Part of a small language model's weights.
Architecture: RMSNorm before and after each block, rotary positions, no biases in attention or MLP, tied embeddings, capped logits.
Each number is 500 + 50 x the weight over its row's rms, rounded and kept within 0 to 999. Layers, rows and columns count from 0. Numbers have three digits each. The size before them is the row's rms in percent of the matrix's.

# up: layer 7 MLP up, 1280x640, rms 0.0555, rows 422-450, columns 320-479
# down: layer 7 MLP down (transposed), 1280x640, rms 0.0523, rows 422-449, columns 320-479
# gate: layer 7 MLP gate, 1280x640, rms 0.0531, rows 423-450, columns 320-479
up422 093:502488521455518464496475481448458512528472576463534512520468490583525514435502525498488405519487453508444482360508531473505410530475388376498598510538629531536426552545461448470410556493475501490570489428496533517464455504492506458508541518430560455478469509528447465509531539457524416474529533492611470512627468420443485490470529492548467466557471434525460410590471520454482535543536487574459427449485500517504428516424455438416443426540459550501440486540542494522530612464501592
down422 095:545509486456557460546584476568469624514532397510522505395497535509488497498499514572589510497445502488627580507554541583467523509567590534446363461512518508402603464626444529468539404421562548492364554501537447489500516509529489477634498569562442546458474494543405380546498486486535516629539462401489538487395582644526498540527504485503511546496387475479559499458445529530575500460523461427461569596507557482500500492482588446462579580499480546568615463602524485536514515535470521
gate423 098:525543537533428490531581583519529524485485450607501474484436496427438444409413568484470424538496495514553436499544547497458525617463534588440431409457532474438524553394556482448570380536544588465571498467450432377478573494550547560471479572532535469607551485510542472552500470481624501455376475522577526563521437536523481462476572584575494509448483564495432517574557502508462532527453457516467540394438464485633513541438494428499493604523521430402547499479483525443421515522562490
up423 100:490629503541499463562554515562479505520583520461430478424500501526445593554461519551501554457529513574433529536471469517470543535491511595497439525538552525400456505489505531616515474468644502481470481457567516468547554555435468436502528531530472529520595499551604569513481542565548404480474557514501470544414456523529514504537384455460492483538495488458463547578525471459492488516497480476481472497501512435467542498406583462491533515481427485600606556603427503507476451590567488
down423 103:472540502535461478533511452552502592582576516536487407547376475619454504515467578529486521438512549494524481473605516515531466511415449482555395475451541482469553445471507514545463482524516455484467546507510476553553468501517560467459501527584509508492534462564589552470384511522417533496502519484535464446455480548558539589485499536412525454502492499553505475579425481522486517449452499393506504501598571540522395512552527478503470441518439532567460565477408466508469513545504541
gate424 101:510564612506559501487513431493501571460495554531493569491579426535482488520511519472578503513482445524488547536444497557501461457510556470524467495564527454591437519516534521525419469512497433513548549480533468546520496458581484555485525526516540538478523513522453551568450446451472527471379539437489613531490529413499426488524514512504460565492442427496487509516440533495639455504484498430457580516546516445515432557530397510354520465533507500486498516491543517511477499540525519
up424 105:568411436492577494469403412471501506439580466516551516458541490534524495535474530468446493442450509481561422460492484467550516531544564531585434457547523466576495519542470508474546573528469547497498449546387426471559450558461486474586518534500496506458532513535528537545496453498459446514522461452439589480434461492513544424459571651494436434549544548519533516505478531482524505445448517603522407583495544487539511544439565583571541471588522529564433499500444571397454537496536554
down424 102:543413504487537601483470568353474458478542541572482474465609494465429517539428544489477554505465489605543483519558450565505392429535582500459500487471553466583508540474477567537580514549437529500541460514453524578499435494482467530443501477516599475558504566454499545468456424424525516464515534442444498490379493476548439462459439535493459544528411479509552492542445523467547492468472499494440490540482513524444555507567544501415563472514463506584438446505472495508524453536479485
gate425 100:488427472483502561443492539584527497484420475448476561509505502488569515534435491500585561526461461482597432572466540428515508528447574489491580489483561580565499553536513593556513423601529437567500514476530479464574490495482402532477459479510528507520462564566504454539537393450502544411434568530487500562490471524543468424468539587527539437491536531498449463590456465447508475518468542428501495508479550471531519501466546506514519496563534643511537611480546520385472472504472554
up425 099:538518398492511506550464560523402499501592533370471493562491511571431408511669515525558542525511474414502440507588462505487496425557474450426492481509393460471516436580492454517507507454453413471449552504521518498514471420487498551568464507530504490491470608470524388479512561547500492529479521500482509501458618548498539497487557485515522528451541458476550536517520498508511550398446420523551472482522505569574425521468513432488470404523396479512447584444483521510518644381560549
down425 099:525512498511462590572439517537494401479487552466476528492563529547501419491539398520498546525567471416407464543501549483534499536535459444518456495602518434552552434576555585543560586465521490497557608526404491448532524469461558448614520548541522491440457547481642411501436461502426480498515425485481516452505516482490402514486487460528458444496500467503524483502456450539521442406549435495525563516523492417487477536513496450512509452413467561542500390448547474503447506358445589
gate426 101:583408539564467640455452453558560478432486447510482544433568434502478536508553481464524543537569502452519472489543543449497488501439423525486549411548557459496494479515487549549480444488601538488477490499554429510477468559528431519575383524562565460558424613496427513545445494568595477469501550464529483548515562567503521516543476514481581402496453521454445480507501590524428452516551394543448432538485603520524542447430514451568588533462558569378408470518575539404499513427498427
up426 105:504618479635518495482518449490475505483519496537383456533501454516527529517511563551457515592444423534495541456559489456484512518458473611533505542609458529522467541539442497459483430444574557516426526397484398598493536476548545547496492510421528444523468507549411511545549558499469504437479540558527549641554468502432521557596470509568568488468407477580463516539478479497513536524457432380471550499489552423551469489465506468462473451483453492534607570527539488467453578503513512
down426 106:541440603495464522526506429537504578444572463524543463550497571499591621544534554398348495478491575421506424544559551405361534473457398470460546467525610370538490390450530493461454458559516527502511512478543527503434531490525535390461462504566481518418525452472558506513525510526448593497490486421483359467548546598587540549472553511442508468472520447461526515428497530524474502499549556504514413498583468601463497479512513399535475581525476550437465439387462544462569518461459440
gate427 096:453449496593511470528402553460596457399505522612528549497484526409460469616482430466454466548498462423526396527500467530487473458502455436502540551554557565416478497524474580525425534491516443473449501510426364589579484554482486578451575506530438505546514510525498522495454421471531457495570521469568365479525489462527463524371453545505542514443449446495437462604477499483481522455420535508445432555447462442556499567594472489374574453510454518499513475531520437520500506456507528
up427 094:619386357488516499518505538510581510510558558447484565553546461456428533509382527457527459432477494535406444515610590507432445546494504517562461547584583506459486479525599454540556477463556488512470612454539440481562441527453526475474463544467522566530450481527516544523502475510508523492528454441528457429454499515512490531554486531487531517465559510476485374544474518435537553514662444503464394562552508498493498491372493441501497496503462588463535510569555530553432451462534353
down427 097:486524465553504556537503567507605433407508547453520510525540421527537476477557489477509631507561441476379423483519484458538470442581433502534418513539481488513406413459500502535470519511511610495524429486444434597513530552456492453386557479509338389458445452465474471505535498483520471487510546523515445522488523437542516541505408507502484516461424496534428502550455607552506446459455518530435582540496466459508515548517507505468545459519493556496485489545477547599581481440475544
gate428 098:457469445462517623537541544595538412458503533602450517607479459437490507540512529496598532512505407485529526551482526497571454504507457474456538502428527530484573537543413464565459435497509507524449568446411396594433412466495512577566508521458551454546498383376538557593483498539485532478436464459535543483549490436526519550488550528579473469442507563547446385527437452477485567503525566528492376489425501528485497528498459456452470410488459522456476537480504509493549474502408526
up428 097:566429545510509509484450503497557483558534434411545524507521441399512417459443471456444565493458467476562541420561603430535497509487468516497486478435565511393583445496576479578497429556553505382473501528492439447553555488543594469523480432472551475372517532510519496460466456517634435508537507501414577403577589475565448491547486498442459526498486507482496501489472488449485490512485474463472439496567526579541564544486502519532470474477474430567514574418548487437489503498441385
down428 098:506536505585509516583426469515556516502478484549524547534452507566463513464518652552545532476430570515494439514461512488516535488501476541485530434588505534515502491439515507464552454441605481528490444509496574471561568577537543442542483492506572471496422494498485456483489590484522557557554518520517512500514481462511530549579510508450454518532570429526522461538449476463538474543570501587508605554539532476483534430554543517544600596437475496599513360462484493438552500547513459
gate429 095:516484529527500458588552478487533454490517604522433506467537507579571498521472547497501504459543460546517486504445441405545418443504563497548519507522578497505488425518478535514480466494448500560550493502365604497531540525454526517454488408520547462417606547491420410476559500493486526456480564484458420576425383465504421492513466454478566451470478490457437565582528415532519542451481518418459583468409444449563489531413462455454589523475442429431474467552554358508516463522538481
up429 095:494393443522527491468411557538443502576416487435495503482451501477499552488439567497465538502407506557424498418430499522502453583474439505461489540512596512559508469514497444563379510476536411498498486523494455519477489513561471541592480552515587480441480491460489527533527545482546483433438441570581588530451494449423464530572559508420470497448400539527386481527437466549509519511393469526550507492575444407459497443510490521578560421487500509424584550556568532562460533487496502
down429 097:494521518455486603576501498478461402529471529551558501539483463483478455485507448508565458581449514598517496484487564456544396493571505470481494490460549476567513528460513472588518479461421580522500518524548530536507431566520409466550434541550433533541460437479413495510473559595546501420494526415485551514433515497497544495464504489446530483480433523465479464407463557439552574554478491420411502569384624456479497566541450414466482469481434447438397527495497511538485597579552614
gate430 099:539379463471419530416483531555546537565506511519465514502483499426469520482394517540523419517559482448471525464486518537497447421495527478495578335609381540531558467340563527519662454492534505459483513483533376535469555466527418460482489530462484464499535453499427468531492547479491530463558485556613586510536495550471491547493629549611495496419468474521526471517513518598451414525437516502494452491469551485572505482527553555465557555473597579520485484485451531551530526626478464
up430 100:473484612470459554512415493504398475439514500458482425540486448460503485537470538530488504547472452582575559481537420540423514463619506463516485553468494452508526460516487488529388519493468484462385469484484406626411473484497640558566455539580543492492514429515522406554598519574466552355576482483492459595588537487464508447458517531503555454511519503558526438507486493507453462481583577528526540444563460565544461508473516498485510492513512526535562552511528592540475611461505453
down430 097:483480550466472638507493511516467512410460515461504546558523531547525617452549456491500480349501494491564509500448349474364518488486465541472489481487421465474499555569378504516419479532458438560511471507437543524516461542526591492506636494497475469540447446547481494550535528508524509514505540534524507583580549450452537541573482435433425512535464504512475450513508486509470512477520481553472548460619395485524521489499517464512408531409566527519442496456482418503507466429392509
gate431 098:537463431625502486464497469558581508492547491446496475525484455535588479362488490449443543482545444429563547440530496494463449471442377652465522492558491437485481502469477466479510522459571563485541442441413440483569551582546471518463444499479481553573528483578468462539533507551501605493558502571522536486506443526528427544493566536527515558584486407535367515545530572492454424548449465543486406550444478465552538536496514551421518476605459482517534493571505514534481461494577513
up431 104:497492545457504469501552457488560472551452492497541490458600627563459501439479514532508550506500494493405439537556463492513540530460516486505566475562479559510514408532532494493511511361497436482518428475495589515539467482432555461445493578513481578449348518559489443508483530453515447483501460499492361470490525469398462449488461542441547518489537580378576484413489546547566481506343576509471531466502501495443439479461524375576535469506460441475407505550534507562557416593471533
down431 104:444426509510489550566473459539498516582536451535483452422444583512439493517505412449485530502486509512453463384450480512503503454322582426486602502506453522445519476471529498522393450468536520505518530501553574524464517481462511476537535421553484538557475497465406467526532427520558387435506533449495453545464419514513506523517490608481461456488543536397467493451448475427479472507531478465483568565567552514459417518459422535564556458501435482506496490377485469523518488516450546
gate432 100:494531524486596609519450467543532537454490470467482350539490472548500529488455439530516457573571495444432471538532534416545433457550398562523505480556567473457542383458498471460546492541510378389608517474484393466497436460451532534535482554556512623594534474491432526523498546473476412509440488472533653479504488422543498510466467481451511518509460424468471462559530592441400560513467539574506457413489451472546501495441492480518502540458466494477431535502468544468560445502543472
up432 095:521567519571478502558521603434478534494444597575467445430520564581478472509604512530447516475446537507550534498465498564518492474559441450471522513598507460557533512535532555552401444475505681627490456513480575527502611482500546510532546602422553437428398563577528535487422479508498487501535539360582469544516506429467524529538520464550388517441636555550508564491432453522582501468540553439534513536444454439401480375502546572542538451550533491455541423539373430458466509490491442
down432 090:490508470483486485445479442543533548450536458470439481587491516443516543532403459500516618551537499480413488448507533409554527529490490521503473481475523484477485469442410465479514482417558379367592532490579481549513390476475485558491413508510520608554579448494424467523515467490522458513534391584477562472429538542540529498503416533474500526588432543560432431519571550466432451483473458560531495505517501472479519502525406461530470592440458453482482506510484529464520544474522473
gate433 096:435558538502433560417458484440519452502550528480469472453517474493533515404515482517498404577514504473509478528506565545500530442470512484460486448452508490474540469542444503544490476501504520497498458431391508531624555388459557524541515454589536512497477470453485516482542502510491533441532480528499496499509448542557494453499527458475504536461471539465471470476513527510536528515483522476495528465585491559527463507541503493506504437489483415420504441449489426554365578461497525
up433 094:432408573551463523535481564434492390498478542560526433493620506445503527522471555537514453484496497465545497483489482519547506473458471534480484493446465513452511524493515493445542475465456567542525471520444467577581581537486505475492506485558479525485493433471532430481544468552492521488497502424558399458480486430425468543547503515520506442565439373570478472385551484603437522498514432504539496502525469597578481490460573535512443497479529448496446466472442461550410615488475496
down433 096:495587520457472429540475518526502560568490494496556553502543500503517490536440441512471471515603542468487466510411596602558530452466642465526588542493440445491389583342542503487425515433519541497577577495570542461529482429499492523446411489471579460477550440486505520483464592542554542443524456552416582475548489501426557511467482432595498546480524528473412492632501512495555507421491530404454558522512495481454551418546497441554502485553518346550518526574503547438487461579564583
gate434 102:583446440394445636441428575486560555535512511513493505644463527465527488560460507487504477521584472501428481502458520478478451540518486620548528476454470477514540473504478416405531489510452468511512534398502556478493453564504439571424438522479631526552484496509397519486435577498505506407500522527525524467500507433547465402586481479455483506519470544411402459537457592550498505563476536484556531484575483502568583477535512411502485483491590476466456620535520512516488440496519481
up434 099:502493490543503342583499454458468507450442567486513518451547520468487530536523539524518524389519509471456502455497506481566404473490523458523470565484516440452446501509510491566518497410542568635517559454435506488472510400463491457505461510449502436389471437468489502529440418534466562583494454513529445455528508534480465586445478428543451500506482482564490522507481525482589705530540466509500495449514507500563463532473486493495530435538478528528438476463483540505471533471505541
down434 098:539455444379539732383496484461541510569530559511480565559448437529550453505459463520489448559524464499417454455588545483518596483428501552496544517503526515492586492536496454493499464504492550429452521461588523523478507528570514533516536485549537426597536492531380433535516463501506445388500497561428545457476482450466538382540541510489615487566500526506506482500534450527521338529503553476547461471568452543347537545494515496451453539497543472470527516525532439531519502482435503
gate435 100:470494621563482613494508493490415540574503463515484575389583479542519470487394558482415475475535400529531522582510451514549476468542461525446556516476409477602432472536578488459562545600479528517569607472479451572470414468455446531368554451477523482603420512466501457454513543519523494567470481592503512521488505543495419504509529466531556475451593553555591560548446575474404429449487544533584471390520540515526533477516512552534500589521526523517465509567500553438517566523519529
up435 101:529554515450468468557550471559474487480428471465484483532473570504440565491493623470534488647411506564548585391554513501516471487476479511539455500450568566569568561477515410457551466378581471483524542499389580536485584457469540457562595478530509578497588574434385479421512473443589523412411449497409521464432506454483479544465567520434503511498484639474532458558574554464492547541510579379531485494440553412502543483493446524470496469467532496523559463475447476409453562493504511
down435 100:496456570536487561516531522336483450487571470503465496494471567466504478455476510479498555532550386430529529481499567481556473431510443491548480516505567546503514502433523503466532476410504488412472581473479529530516456567484426534499556485550559475487512533550522547462528504529490520496457494488499479459473505459449523499462541483539465595480447545546536505479460567450445444488569455492456485452577465393579473519516495549523543394498478463544446413608404409434457497418541544
gate436 107:674429465583517514454402566507564561491516465463491507517567468426425565490389488557511496531497555480540492436504478480471552500524602470577569490424503425491474485420517462532525481523485477517530548475432497489493535552535456530526407495486508459634435561542484505517450445572549508475462442443585490455504590482514498557527473513554548451493467551545506483518595590435464471478547480546529425393450474529448517469550561457450541583425512578443458476511511493527383488519526514
up436 109:460635543566387567554506525423441420453407478455439482541549460550498622523538539539518493461446463438615447450488507493494469508452462463466562542436429508534392439565512529485446529497553531459556518551528505518522506497456561617455518430540525552543516458494485559505501552489463480522548458581505499582502535511553506429500539494452482391443577506554525483425432512486472553437498601480482422572505610485520543480530431538523498491579452445457526512489537437514432522467452449
down436 109:453494485486451410542584467552508527479460539488558508562558563495427535438576474416399475460497541481570451503532577489441504548463546537490465507573537475438489552549548431564493537529427527525496514587571489527473537411451514497542488405465525528404513522511450446415477525557498614554484544526492518493559435538550568416502524568464423517491513477550416512536492564388568598564405407533450499435503647381536508511457534579610410440523523437439466513542549480552474485430461428
gate437 102:453489543502522545480511504534401508492546487526444460491479428601469628496472535551480466469358484464567431509573523491482553555513543449548422480492578478488532573517533482540473539456486478422610492514512505541510547476494498555579524516522478511563503570539465473484515504489460523472504564478428608528523511469476457554500543561544477570473541516451452482519500534493480557405534637453515443518496522584436549505491572485429487488475499567441564341542474472527459516448513470
up437 110:516472485491445441418433526509523512548430557476538530497425555560464506501400557450433495576485506546572503458496463532421571501421568509490508481499496490599595527485430530534484535506480486593516506443587512452503518497524477544488613522575516416439490527536428497495473460443479532457513513532343435539441513574570486543533538535492435592495488565471517508533527496489453451502559587483507506468454492577462516482476538364455470491476500576561573551546501560522445574493510536
down437 111:628449533464528433500517389391412568434465526499503452470530490504509486603562499519531440487449593455485524471509517482506404500495512448513487458474513596454503542550537486581479581525536536466494494524495468574547500544500441538536445464503423437449451386422443442449467580450511445491527494466473496438497468569479506572490523495490525520473441405479503476590418523495530536446435540483535483435443375468590485486589492451422589468561416454509443477545545573479644458543528487
gate438 100:470505514476483589496511527491525471425393535481481445566489556588485420618492466412497557561465430503554530479371482571429499514519546459461535632517444515448560447494568485478571557482602419444523423542535521488516421608568599532493474390469472473507513441498518480430482409513462501467450501466515435542446497449483538581456561507455544463439470462497533381525477566457499509480424530570413470494489542463453504570535483452505502584388503467513570507452542386493402498500470567
up438 098:497416604412658493573448540435470479505524400541500505525434459460487513571578487509514578483443546522540482439520434450532545545534492428462388472560456588482377479524535500492512500378473473521444533490566455433542563558516515513552480485413532441416550426512448591553562563535518491549472477494469431461513490535517450532446511542558476530458565559558471612486535475387550551456465510532511545505503613402516528622500588453551451489444509636525581449520520493577535506537554529
down438 096:476533443516492496535550503447488583486504458525471514513558452553522480465438416517526499464575520562460515504507633485565557469552506506502456441488429397592529491495433497419471435487519585479519547465504470527541462296529426574502520502543468590532477506499517491507504477581462424461474543517600435519525533571510484480551481481447531451551512432595491604459502515489531578481568478457541633474553508520475591472499527540509412566566516436490461483609533490497467567472505459
gate439 098:512419527500533567528373417418509543538503463556475468534455451574498498496461464624480443464533522440481470488470554532541487496448483476527537432510507518475400446443450467495438527475504577502494482452547443470495554534603391508578503431479574389499441517484474522486491534494416470544418478488476481593499570489562456476496530493563406458499519448508480525498533438486498460511444471578474577385424514466541491567458454454444501495531504552453506476468459521552506520474585344
up439 099:539498563511461528451552533506513549457480402486561480517576483597608535490474474482473514540546447450560486551617540471404566577493566537516557468508534377486502555464486588440516560475463445440471412465521462516504492577589480520477559572475494517525518523499568443373534425557482558461558470493462478482529572482446502547530460494497565452502577468493446509443554450486422477464475480553446471532571517507503564489450402453507504447571530446542508526453512470549480438516466561
down439 100:517468470461452446501543520517536387490613640426461454537467425585495440586574383505594545509592566410508430503459449496532447473444588423511495544507451473471475487478488510390510503486496564454497637541475551482518586502390591460558519512490419508589466507536553567554463481468562501597495424480508430460471498559420540491474489511563480396537511525524609396501531519535454467431462464526507512411478488509557453566555591453587533587535395538518531507530482524456404562481470452
gate440 100:507496407584517546434487499503550515541417477461562573507486605488513471564451502489512491521524547449596530450490456493502458530547436520456471433480445411467402383505436513477488470523602502494480509491514502388524510489505495419401514459445377552524620434481604560571510368481516525446495411468472414412505569550562455483557498585501565522518585556435507581494505495456458540481493397519507529468485467502567521499561457554475561545473551326412477461581556525494562481488539517
up440 096:546498526486465548439467445480524537479584511464419518491483501516499574500487473620474560502528577468496477454470450492463409542476565566450553438530532474535361487540459513449516580460477454549453510493526564599507508476500460441557522410508612549485467393471425453525516468499421587585476402511550523515514543479428542428506531416453445499531485436438559479398494544557482491547477473442476445510461454454472504481580491527484423453485504522491513541418484505575503477439468559
down440 095:504541525501481504452469460496462535494429471481520463524476577494487514493533450445490459460514482481486473502571434427544430452427525538526410521552451455446482459479525489494493450559564454519482497514466420559427428545456491481527518462500502470469436536549557494579526484505519535575492543509479554567518465448500484481492427454448450503493497543503455545394602481424504438481545573532536517530542598573497458447496550456515477496463475455565492510483474432514505536453494524
gate441 098:512475523557458485506515442409432525514462529488545468430593536443379505476400506517445456459442458518461566426415394510471464516534530608533475458505505444605404625454519487559481522517471492536530534454484490541502407541583482598503474521567528518469541393499518452535593474550465538561507508549510449521521518493516430521556473541585500494525489475409477448444506560507396480502602429563576551458497474483491555451446442506406452460505498402532464459589510533502550516545610446
up441 098:496470509501521466455512626506532528458451517460430427561508448502417513452492469610559495516591385453544497618480564450481551431467503638545576452537514537490530394645617530418534468508473498487511438474542403475511570502509572519521465546457475436509628448532447551483509524443486559507500619493529605486468543520515548476451535486549539466499471393476496607501505534569536467620419491463561501527578466554431570515501524478536601474542528565518553601502493532535436504411490507
down441 098:530534541501559462526449398552540439540474496538531585585524419475535503546507449529458491533612461434491536487536482626458515389458478589471466530443507518570578488504531523505503476476515514495505549552518559499455537408462535570496521465534544458559465537564561469503492490453522444569551406428521392498496518525504317520537550418466602502504464565421521449526536504452514456503597537588536541491446426408512560535461518539572448534520532549473486502480490437546488530612480476
gate442 108:472490529468465508487524508546521461526469484497479487482476479528442524527445523468533495491416523521456480500487529600469600527473496477517453473532539534592539551497485495485588436520519481552712564423439492522545533447617501436484667542454543457577540518427520515459419412469447566430402555461532544512457420468575538582479534458543505490515458525534428471528424491453496541481413541571497484433416428503506518481491471576422545511522573520569474500500480546517520447485461492
up442 107:496495519475462494580592459419554505533452504484517494554477516460479514559539576479496575493620487549458482506523519468495563508490517516478527435530446617494519506474472438470565493513426523465397448482617471493524487432526500414529587531478496468536384428429506453583553454470517550583526437487442511468494565468489538572573509504431482473424590429453444428516521474516417591554408585486570489557522416461469522454554510556525441374462449420473372437515455527496495468475474556
down442 102:526524446467429551506465441416488463526491487499492513547619484476415439473547450491443572575515497501480490506519594414600463450449477502484573547517465538529522388573454485443478412541508465547487472506521626479429462494465431428458497501458475443486498545434457447464487479513456523482459458501547479482544569451482543529445437391470500597513521512517510515478526437478469427573432495450599525552454475560546512446488396483544547353520544455453501498492530437492489560570375549
gate443 105:446550497489518499448568459479505472484547449539490486429483451638503558502489473538546502435440552530493472523495540523480518496449383512548482456645484490493479557524517504518624472501516460497450485504433453503457531536516436489511466453468558503521452459468395497468511491414535570484430536514448546433462426487558432512448514518560499499473484528466468520500424508513418536554498448524478512485450473469540452474414508501525553494575516466394512464588501569502468479519515461
up443 099:503578503579506527541469475450450555489444481548469489473561522531500525586502511413522512594468491507548525546440475438568563544434493501483537531426470436520518463528516535555410507515508481437489526484460522552509370448486514536478525516408520484452503433479524488533513521419542466467521566557535510489493568502506557513520567467466437518534525473471600531535559563435458466470528478514495580539544535449444499533499520433457553616483546446606447432592561488636502507461504519
down443 102:473505555545454484462396506470477556510476629530525540508577535435505488480596507446557415550460546459462497517458468465441494509524447473540397507480485506496381569542524475614511339552501530479426466499454550575548609524532444459490488446416570453522483530566537452497504459502544456497495546495509457479582482512467460455473549533521478482471492540551476510473499485469485387555410459516476498467561588530501570519473577542553517507475413453486463396497448476471516574510467507
gate444 106:515513516661515448474586552482568513523506444463468512503477557470461531481493515624518608557527459614495447598492595460504507530415504540545516435378413485403493510528503565547479484564510472589473549543527537579484569535444392522535499464454424413498448537518445516450538558439516466484528486501426464517548511591521468533605508507506535526536522560528578421479502495507510491491524460502503483480438544425467605575488474533407526498516524586466435486478576514466473507497517573
up444 100:491437510561512535495607470557471437520498476484504511522435543538443490479563462458526630489441477507471581442425426432448521479499474480495539574395457610578510579532558425572591500542434503540484530464476417531478566531588539438527578405512453498509551477523608505502441398517445486493534539468444501421413523494522418496496507463498447472428476428461548517488494521568495474564496479498373499549544566452556487454382475456484497549572474537576540406507431479497562475536533470
down444 100:446418437476553599501508555567484440579515435512519398512585561521497464498535450486461520445478456540523488559492562515470480439526419554539495589449463493470566466522538482525547554565494552487511518407446512470446520605444449531438471430496519708453509465510573547467519561501505506485452431551487549566515525506442516533497492468511504497464508516592550447375490543545475397465471503527475447427528500463524440478506450509508425498402488564458493530495582551491479475491460481
gate445 101:506527482470533505452497412625511406529457468611493524475537573612468505513533588430568487474592503488496409404489431485463471483469582411457480503548506545460591449486559453560521487430476428579491556482541516599494530532447481562473498446534531482456483438482608618443553470583451559468463469568479491565481577427422459639490589439499505442473524485518438520493531454439499570468532525552535443488536378450567457586447514451504464451487463530537468470500593468410512495454495491
up445 096:496468479501480511611442507585464436454402471519461574560514436481558564492548477527493507470585564398484531543450433492476422495505463487513501518432623534490449457448509455551458493551469495413630440515543560481498529530407587596510479490521575470461548555554515444488475518480530525433495512407478464386454552433513426523541538468521523498596541417500539505537525487573491500470552476547484508575503585493560385582474536478597398536474450529506508494436401535473506461447431475
down445 098:560522446515505576601537439459504546509556578456444528497414427540516451516500497566505523547438475560512504588487549508558527603503462576541570533487564476520499473541458483373564495497478494526478507559425391493542503418483421525400405516469523477508530516530474474503472458465522526481647594367568527418456387557567467411556444535451489511426491450404525530586477553460536521579503496431497454439445553470457592456466452534572517500528576448409543455525439498489534456519461499
gate446 097:552530545527535545536482422475516570496494391626479476581541399555528423530460520521495529538513542514519532572452484507478464533506497501491458497480479582449502438490490535504486551534424583435543551477479486589485425450563476452429496470559438464589499497483482545477532516441574509538489485508492482582548528498516498524460570539440483564453505499535473547623414521483403484531452491443580506540544503434471439556490526599527527470473589559570500515535450416479534404497554470
up446 106:472493450497473483531474465484449517440515488415429490596494544552576532512451507435458537487548439572459542465542492509616497429612499449498530535521517618503526467569423489561476512522506560534484592529478505530505414490468554530506484490548423509487502516418455514533620484455530552528517426526504477398465594504512489540459460552464605538423571528545583513555440550499560547562480471611492441472492527632594421498463511546525531454412537429478591439541438574467521379526471424
down446 101:468423498478483558453501517512537457438534527515487480509604596491489492572530470539511529483510548505502562502454526479540535514471478545542498536521525560508531464420454511502471567520458482558470545567570498442458468506459489430517562483550539496503502548459516493508536495492556487478498526465500584470390556521527495470516489478530495451476623493525498452443521417494560521459574495512499488566542536631508446453505512545565527530496503439399500525469470525422507491550421452
gate447 103:522492598505431553491475426623507490552567540560458406436517499548512438526456488551488429498430506542684487533495540511481514571442591483478470449512486409524556467548479420533497447454477465514486595512564434507497558526457506594551527583410546505541490426480559476409596482453510491470443509596423421563459476473482413522581530488407519455512452446484491430423575490440528411522579547444476497495457548464490529603480511493580488483467489544438543436516476444572535535567521528
up447 109:470483516517440390451561443474479507479526629462521465408460471501439520479551483516431485402472495413515494481509424383471463523470530511493490480594427482481502555468517420587542509553504409571468526497509534504550572608497525481579526463489503499470515488527545410460498427472531535515520397582527508517516507488420418524489469540504412484505397525459483413447566523510562496492500449545517478463580544425500461536465457515469539470545487538524484558505478527464468557532528590
down447 102:512542579540631563420490475474603530481442536477526524292492535592505476407539531543553491449518512494452507442482477488489528475543632510442546545449501503494481526507451435515415513473545506583500410422428515549557488534538546380583539514566530584498474576511498421505443533514517436571489472393467500560526488476521384531552471466457448472438500571490458567511524469488534468434504477498461501483568490458483392531471537517585482463505385548442491508456544505431562475524524526
gate448 092:604447520597588439540463485546431493484487472516462447523539450518519574433524536449592551578403540470550573596553514474478411506546521465513454459500486481463507594463541460499567604516576530509529471439534483507526562483435515467467485539484526430543507499534514537465517493561506448559476558414487503501455483514528548516507476431517488519427502576618528446582534454600506578478490450485595506514512378539503569468489629460486482461456546509531470414588537466449470488518506516
up448 096:434500628516414458537530509460550512485484517542496598407402567522542501493524567406452469534501505436433459566503502426512532478441455481520469550513508580569483460605437425506463406532480489409531549517554434478463482499462502489421461519518492498522551517427488519509534493463504474430447538518459436487472481540391542480451492467488504572571524485480497558470471485474369446525457468485448516454467540465455399522396487364509467510512457555572580506486499454472529526499445447
down448 111:459474471430297457452557479503541456478478499430476609543507569517477419513530498529424430566535549514482491531492459436449588514401554525508499546519562466529533506474520496545492512474450466511547580503468545549532452588513502453525510585519518421327491545489424525465525461503446477448486475566489531569506526564508507553493518554480604460583481433434456534530522619524408463463476572491476481464509567458475437536482442505432546478518477581534512494451439604490503482523411500
gate449 098:522507484531412487540583634508471554503452551546509454553461436478558501484486504458458464426468447510531516553525559597513407561506516492531525448510444583513547489558476535462469451472551562528566388529556457542430501505534492539519505459557536556539421551464507447472413498528491541470531566573514517528501419522495474421449600489562529476481367412372426462469529594510532531512527503525474479622475471502445479594534481499485620432560522443435402560471431490498520482388525491
up449 105:477526459480479461563552523535600599490452563478417569505464551475486438519544532480426439431460486390535484559503439469486509409551496513376517538561533517387535473488507523581463476502447535532496463567492521540479519566494481444562449429463548409442483518430470470490552566543488497434462475491509395378569473444481432508548485488484601459400494455600483446486390558428553534477548545500532479485536480458528463516417497456514481548416533435364479485500433568503523561534524518
down449 103:463499508434473589435551508535427498557374541512487512547457565502485394560460578468540468564545559492478549482505449501485495361489439443469580535559483521469571568546466560518547484547483576439367537553478443462520575534491523422597416470669519423481465545487563453512482496532424534418501492518557489553481484501401452442453541511670523395551530508526444419487459446576503560415495472516462515480528538446459448568440568475589534524512481470462467556454502467495574562526578605
gate450 098:563514497528465441458430423487498487500463530526563549492369502481501420425502486522460415480507525473469483466407571484477533561533474588534539467465408477500404470481471438422479550529537485563505548554540544490454504517499490568479520467451502473563482515434435442593517573559451512419506519474514534491580455475360560513497472518466492514435567496555426476560503463494475534574516548455450481552504534474565578502593558544399478535492435536572552551437519564510524489486608424
up450 098:539527522463556530456472481500520481498526560528467509589502465466487384503561503438501405418498563454436515488538502515512489515463458494492546459527465565572560483457456529525440436621380552516502420584456485478469521558556496513552550456450473461494467613526480494504505498440456545509482581513538439545504479464454471504511473573579477392515511454557441537490470579491458492531445561483578536521463565477485479452573472476557480548526511576519476565451488530497517514579466395